Weights of a small transformer language model: 8 layers, LayerNorm before each block.
Each number is 500 + 25 x the weight over its row's rms, rounded and kept within 0 to 999. Layers, rows and columns count from 0. Numbers have three digits each. The size before them is the row's rms in percent of the matrix's.

# layer 4 MLP up, 2048x512, rms 0.055, rows 1487-1536, columns 256-319
100:480512565515475542484486499512503533530484496531508507479518558507476503520525521474528507516518512509530489539494499501452492502523504521496535495523471482496497462490511484514472532500497541
098:502494528438556502460460520484530485512521503535460493475465488482504494517488495480525497531483485490487547492500460470504506486516445490501462482443516508514491526508506467544471422486541464
102:559568440496519514500516492506518539534571519495512499493479508475469519525506454507479497535512516550513515482546482504522500502507533493495467510442497514498491507480519483560508493493514514
098:471507506557455510523486495493522496486522503553472473497528510470490473453500538542505503494532474467501498542486456520501490521522481505513498518522519481492534526441506495548530475515520509
101:513508517458476527482513516512468526467477496529484533496464536533503510551499467523474456504537497491532465487488481502530468495532499515480478482492542526516499466569491483483523522465502523
104:508510460465492470521473488499504491493524495497506507486514537456535504509467486566511514484502528473482487462459517518506530481516518524514520486511499495523510561484489488460504487459507475
089:519519504512469462487491512483445529509476501521485534480522506560510481502501558487557497518519463479508547494475504488483518491508497507507501492477506554456424499514482485503500503447479478
100:512526478507452486471456483496487502519469487503497474528513493500524545559492529488484503534467497509507509496436482493505496523472510534541513490492501533515509490514488521542513543488498527
102:483440541474487494504468549476504496501492475483479502504479520480445507456502507532508502517480496546485527476487516507547455546509461517524493557501583477502493499486510510484472500473465504
099:488540546500454532474487502528492502490530481510520532489506504506467467509480510538443538513515514525491475463552494562516499507550508441472507561486517508505533475557536519494501542485481511
101:492510444513468543506517471508483503529470509503497516516501451550469492558501478479509479489462512509486493460498500469537524497478519457501500502516478502491510472563510493469509501527511473
111:476451497472519495490490498533507494556523529486515494510482523531470480474551532543508566553530500511546464498476432494506506485532478501503520529472515519477486516517500534488496498507517510
102:493536511536499464528518508457491511500499533475527486502514490489481472529441498508486508465520496495476502487524515543507512471527575466527520520503490502503539536537507525529490549459482499
094:496481507455506517460504518531491507481502460464462512506489508473506470454485486514495503497511516508472519532517477489528490470524451551471485462489489435469519489530463479488488533514509500
090:527486521513466482511475492514483479521487437520456544484461498471499511517492499515441490469527440505475486512495537489514497547454493507501527494513512499575551491512472510521492516459489529
100:462513549529490486538539562456503493522510504490465510551497528478485509491481539456506547477513506487498504513499505484487535468499476508476523480519466499464523530525480469502486507484480473
098:473534504531505562462510527508519477529493479491509550493488484518479525492518483514476491499522546501465507518463498504493475495527461464514515470479492551520500503508525515432519494498501476
094:507481484474559515495555448486508527489469507498524522507497525496472507493493500533447511491538537502468506504504522493512495482518527467515509522472496504508437554521514480516511558476512505
087:466524512511526533504506547485486492570456523495522527454513507501482496513524510532483498479515509499518489498506542485534499487511515507492522513505476492494538496548512530492490448464503479
105:504501523528527522487462467451494529499536463493517506504552518522510516442535507498532477486526531533463462483468482521521522453516478505470483448482461501508530546502530463497505459486447461
104:513451457532477496521457498486513536492525543485516529484522466507519501515487483500521518508508497491499498496507502524492514528467540450506513472502490536468508483484465468486532475471498523
099:509479466523524544456499503510459503484505503477504500503495473489532509527463491535501485509535453454516502497498507509482526490521495509504525503491503503470470505533505541458496528524504515
101:485480511473489497521469526456508412497512479510530490461514455480504528510552466469499446485456495469469511524494498502541512573489491517500474500507499487529525495504441497474539454515495525
098:521479489563495475457502513470499486505541457490494513517495517502553462537501518518514526522493471528520477475548446498501503515512510527478528465510532519495491467486536481473514486511536532
096:495453464475485521519517477511491509495462511490458509488516496464544488550551512521519527491509475509487532522513470487495535502501535531545463463451513504543501528508552504491495505525516509
114:519542472524522473466519487555541549519504467548481491534502507528464526513474457481523509459521530446524507527522510484480512476496522486483495528492521464465448531497489481487478496497519517
096:471496470513437502510441503507466536524514491526505512520504525508537523441545487513510467498444528512518488511511530514495491489492480484526454476544523531499494535517479519484477495532437513
099:506469514475466478506491456481464497529488505517495478466551502543524531495528484510513551457525510476548476484532558485518477499492551526515507504509491482503456492482546537498516490526490495
099:451582483531495462512462485430489510504471479523503491494476499517459454491469487517510507487510484487502532462480528493509535491553462479505507526494498493500532475484514495509548483476456511
095:496543526504514525496550493476458523476471481511519469494501523470479457527485497552538497503534498545509498440508509480504519501462508502489538496469536475534464502557519480496506499508506557
099:525480501494437504503522516526544484520491494520550494487534491523469509516465527523486437495437509475445484497475479495485513453507475487527497516544522536559532507483505518507516508512500548
106:508516468486524508497536479548503491554469499492489471495535478528524542538539498484511503475505516475489451510505502494461460477476501461513490499499509438486474504468517526494529479542492514
100:550504535463541530502493526496480475480459511480523528512548450474467537507472527457515464551512497425514505483472470480493509505509524502505502546479567508519524551528520514477511511511506501
108:528530522498503513518515477449500503540497474457513517494522516539540456492523512484488484473497489517528450492514463527540534507532487510520496510486466500526481474466488489471501492486526489
101:492503498481489514508472510514474475467487526508480486509480532537486536480488485540556509495489497501497487533493500484461524476518486494525478510473488445489470486497496493506507524506495513
079:478502520506498486492463462484487492503476492505498490471492518487521496462521500496545478460522468522495509523516505504499473489431463543476516494524534481439482512476530529522473498502516518
118:493487503474517479523497501515476443462456453487545483532538482506524467513482497523506463526514552504490477487515493498504482505478432514516516467466485523474511527492534495480521526488503515
097:502473508486509505462488480513477502532496490549523495528504435501451519540476494518514489547512511435512495484493497499508512504519476499508547564470500487496568493521502516500512535465491499
097:448497519477497490501487476500515498464492497521524499512492520521575473520493524509517469478547501477484497452479487537509506468526468505459507518484526494528524464529501505552530484489573513
101:490485501463541449477499500452498511537501498486499477532502547505489503501560508550566499531484500468505521507513517489468520484483512470499508536462490508486510493470461499516512466481529470
100:490503509491441545510498505482520509549501505475477485578501477501521532459520518496494494541507492538518505469483496493515448491491574485479490503534545474524528476499543519472500466520496470
100:517528483512519533557471515490508528515508487492531519470480502484473534486501499472505508519487484519498532517552491459471516501520536481481488502481505501466465517493508525519464478462522474
090:504507490564467505463508513483499514553518512496534518502506537503541510535506465464482511496524490539501485427484492503511531493468470505503525505456502491501499530532494470521462510523504528
106:507526540520489519490506526480507507502538502440497500535476513553498442534537493495511504520474492536486516525477479478505464513484503531529495518486532526488418511522499548510482485513481464
099:480500521491494523500487508472506542552524505503472510531480513452513501523504530521517524511504514541445466489492463494483469492483464491466520508532473467519495487511532441491508509470469482
098:515497531508492469462497456458508465545461512516470453476555557514464484486493482506480480530510496494471509509496520479539489535535517458567507514496473485532519474513530500532436485486505499
101:496504477474469519506464508474537500526494480486486498512501521481507489534518514528501500476538503526541516481487476461499547527496518536555515501536493511508508490501551501509514455517489493
097:478514527511490459507545508512451474544479523526511502491513520493512542496483507472505542525505514468482525529471477527510542497549495477530501547484503482525488528456509552477458512558499491
102:519515480507536517450494475502525516509489482522481516464493503522537505500492493500482518523514466448494498499514506526530475512475512490475475560473484476514488512538494494525509514508482483
091:535483475501517533476499467479525493459513495492481487468504500456495506497501533436528498519518448495502471511501517512503476529496511466479506433517532485462471479528539526514500516482507470
# layer 4 MLP down (transposed), 2048x512, rms 0.0835, rows 1487-1536, columns 256-319
094:522512521491446514525494507503514498520519512480457463483559488536470506533496482541500516482444476525496538485491540523527532509487521500458499533471468511544527517505510501528498504530546537
104:449521520513500492537525492495512529477506503505470500452487509526509481466484489498468494534482475471490510443530487531524523520502470463515484512467492536474518493480496511511476459500507497
102:513472477432503473475503477511535464519505504462498513485449483510537491537464485513520504465473514528496517482524497490517509466500493517470476485514494488535512498472505490485530487489513533
101:490486504483481507478520498491507455479514498543449505482523545527497497473511514490463516505464493489472475470480546491494462507484463507473487532464505507507513492518479482522555477483498516
098:520522526494529513537496492494485522485504460495489535459481493513498491509468474474469554502467481484508548505482509458523485506511489472467488499536493508487473534487489494515508513466473494
116:456496475460500496474474451550489513515467500492476516456524499487521494513454492494534481499518487469448518450497534474518508504442499480504503479530488490504489486517484453488519486516501495
096:482467507453513524470484511513508537498505485535479525515541517499519498479494512494506506433491546563526469514484463494521439517488508495486512488506476523460508507501472450517460494480510518
101:459495506481472498517507471518566490483464565523462461526530500496492479468541481465510471482511494489504506500474445452485458507490432499486510499507429486508506471494466525498491510509478526
103:452482494516473487510512472504523496502561441489484478535520500499506449480469457448481539516476469485513463505489503480506521526486473491503535503473531504543479516476479502510485536458507488
100:493489528488468472501479447483509494522531458498515504435486487486487528501498476527497514519481528482491488450471490502480512464558544453516514490479508526545471467482519516503482509498468538
095:531482483533494497504482454517481504531501487508482467510447474529466473477499480473521491461527466493490524461505533492544507514477517508444529474512486523491512468494504504502516505495514449
114:489536487476537515506522506484505452515510494509443517485525525519455476492518459521514478504518513526477509503524500475460485512465504485485470508518441427435471506524477556501483514481487507
098:489475490456497490476493493490536539497504489498510532481513456511472495513451510536495470492504463487455507450521509537457507454512529487506540524493531508536492518488493529503462507477525478
101:524497468505496499534509528526454456458478514513516480499503507509516476518478476522520503491499482476475550480508495506471468505486508473457482491502525480464547552442507438500455479479507489
098:489507477485515472528530484466506529514476501499483484476501531529473504522484510479495499502546463543524487486526486489459497532482486479506516498463527516490516482519496499481549477477518497
096:517491522491553459495488474456483499509530498487492497480496484463487452485516472496514561492510469475519551515505489525461457523505482498476510498480476532464440524509486477526538509458453470
094:504478504494509472511464482461505495464487495477495468466473465474496489500478492497513498508514487495504507485497475503468508527492524477501500488523494490488506510508464565494478485474510493
105:535465531464479516516499446500516493510463535503525492473513535505538541496505481450566520488487486523476534436487520509491496498548516494490494547497494496550461556502486509482497478476462488
087:506459526446507477526467504519490483460525505453513478534497536469490463495501479461480529468494497515483534490471437509484478480482462513547479506515494489469417527483496492497499498545497493
100:520523500482470523478501523524518503511508455488511496524496501516525507506529473485513519490472533493512505485461494478497499493454532526485501453453492519461452479526471484506497546476510493
102:505498478502482502518474525481474502502503508512512505455512478494542481519500492456474517527465500509522505495532479535509501501458519489484496502506501529478506505495492481520487513472500537
104:525499504532459515545457493505524512547482475503492511452490521526473472543494499529499516484536430475531477507507488470461485510507503478490514520505475501499499492502534454505500486531495465
105:503477477537476474499530479485505463522508485502532490527568521478525520460543519533523502485489480514484475482496518467465503486543510442461485473476465483506510468467500472483483504493523478
096:517510494471470456513512518494488503510506494498481501446533476524498510473489525518479570472484497512498478485523518478482479509463449491437511494502476524491485485475497485479481507467488494
116:505495499484487510529502464485487517472506491496467546467558535497495494501501507461479540534425501534477448484516486498509445498503468483493509499485514528517506482501506498483487498517511506
105:491532522513511450504522508503535459459479531565507488506492502482455523529488498452509518542496474483500489483517437494444508489482513518505453500439475522471467548516474557557484468514496490
105:480475475487499516575472516516479530523492498508503506478449516500533467496504460490477505490473481459472536540434515493532494461487503527479463517472493477468506495484468498475533522472512480
091:517499530480507490514478477512511505480532496522505496486535510458506458519514537484478495526538504506498462500503544452497522475483473508472500530492516444505476554488475488525490458534467503
101:513458486499527489498475508476520540485480499513490478534506505508503497524506523489479514503484511468523510501497531518490500520599521482514519471566449496459487482507447484480509490535496504
095:463526485471491488453530524516534517498528470537486464526554528493535520518506526518489470493469510492491493474470536494490482520501525518494507490491489544502491537484532524516475491486514498
095:557470520509550495532537484496491541553548489468504505482505476520503501498491467505456484483507469506519459491465499523511489498506523447454502493483532466515512499503474525510490513468501546
096:487465460462486510494490487525539476500502483496501483471478495516562525504463553446493491465528528493514498447497490539425484510524489524532525467488504531555539505494480559505469449454500497
111:487453530485466506507474471506523521499434500495487483511498471472496509509528509485514501479498527473468501490515510496536479501557510441525526500494496473497498540506463502461479497520458533
115:473488486544486530563487484511540508488497457497494518472535546503486489489489499511478516462502507487535487489475472482520521492485506488510526493511459516505495497522525473471503457463501486
110:489507492470511511470491484511468516475480563520510510476521539442486551517452495500526511451516546502463482467470482511461466513512465507502512446496506525497504498479480488484487453478517477
083:522554543489500481534470513481487520464504478471445455525500503499488477505501451503492534499497480476509481486510464553517509537490491462477467492468503510531499537500484479508513509515457505
131:493495505493539518504479513513506497490531523482505511474489511501497496492506501510521510532499501490533508486565497550461472511443472507520473472494495510442486503501529512424456536507491515
101:472498460476475492511466517537516513490555508488473475488475579529501480480488450466516441504552500454463512562473501523491482494538505509515487465487521495468495504513452507478511525485486464
088:476462468514463509491499471465494487525513489513501454481533552475455503492486517469478497466482460561483532503493484497473505442505479462486502501496459517487497470535470471509449509499465504
097:526480479488500430487535482432487491491458531523510490488481489533486497485532543558529497491485508506470503496526517474513540513521484507477555475470490538490471518527442491507528511491513515
093:519468512493510501512500498442516479524502552451488501509488534503530526496545422514505455516514476488543511505513480518498484541483499509503515483516512482498490510464499483543502499534535500
091:559518528492483480527459499484507507496517508482465487475480496495490497517501466486506471466505495492508536487537492505481504497508522499511486466510470492503468522520495502507497474504505489
097:495474477447513485458462491489511507502504462493503491486519498483480474463521488494512468473429511482498472513502523517489489482511446464517542527487529523488541476528478537518456454479539502
107:507522498521489464507493481515519497497507453490492497542519484507503501487483535498505522509499491500486556518472529513487473504514438455533496471472475496480471533457542500494487474509514447
098:485497499516478455561487488462442491515538491490512504510481454550528513533462491494502514441502514527476498444471495469495485499477526510502523466501528522496526485523480441508463543507531524
105:496504484492491485509490483499506512526484479480435517468499505511515545490486472503537498493526443492460499510479521509503522444466533504476471538506494482474505523476477509485536525506528506
099:510498491484524552480486484538466521532485537481482491491491504456549448509496472500498512531474483532501518473512458491506488479518498500485494507518465511501521524467491479533515504472449477
100:502498468470513483515511498517530501505506507510461475481508477496528535494484498491499521484512489483492518478514478516532480550460492531491486510521443529501491553492457501510472521505482466
101:539481527529490491498480541503509503511454560499500496488484505492486525499480523489481521514479500492484512502505468525481538465516454511478489508445499513525510475492485511504502507483508497
098:481467481510526501467483488500440466533522515480494497480495501485499522479480454476480521488484461464507492477502479515501529503497517468522525531483475517511499493475467461519476497481513501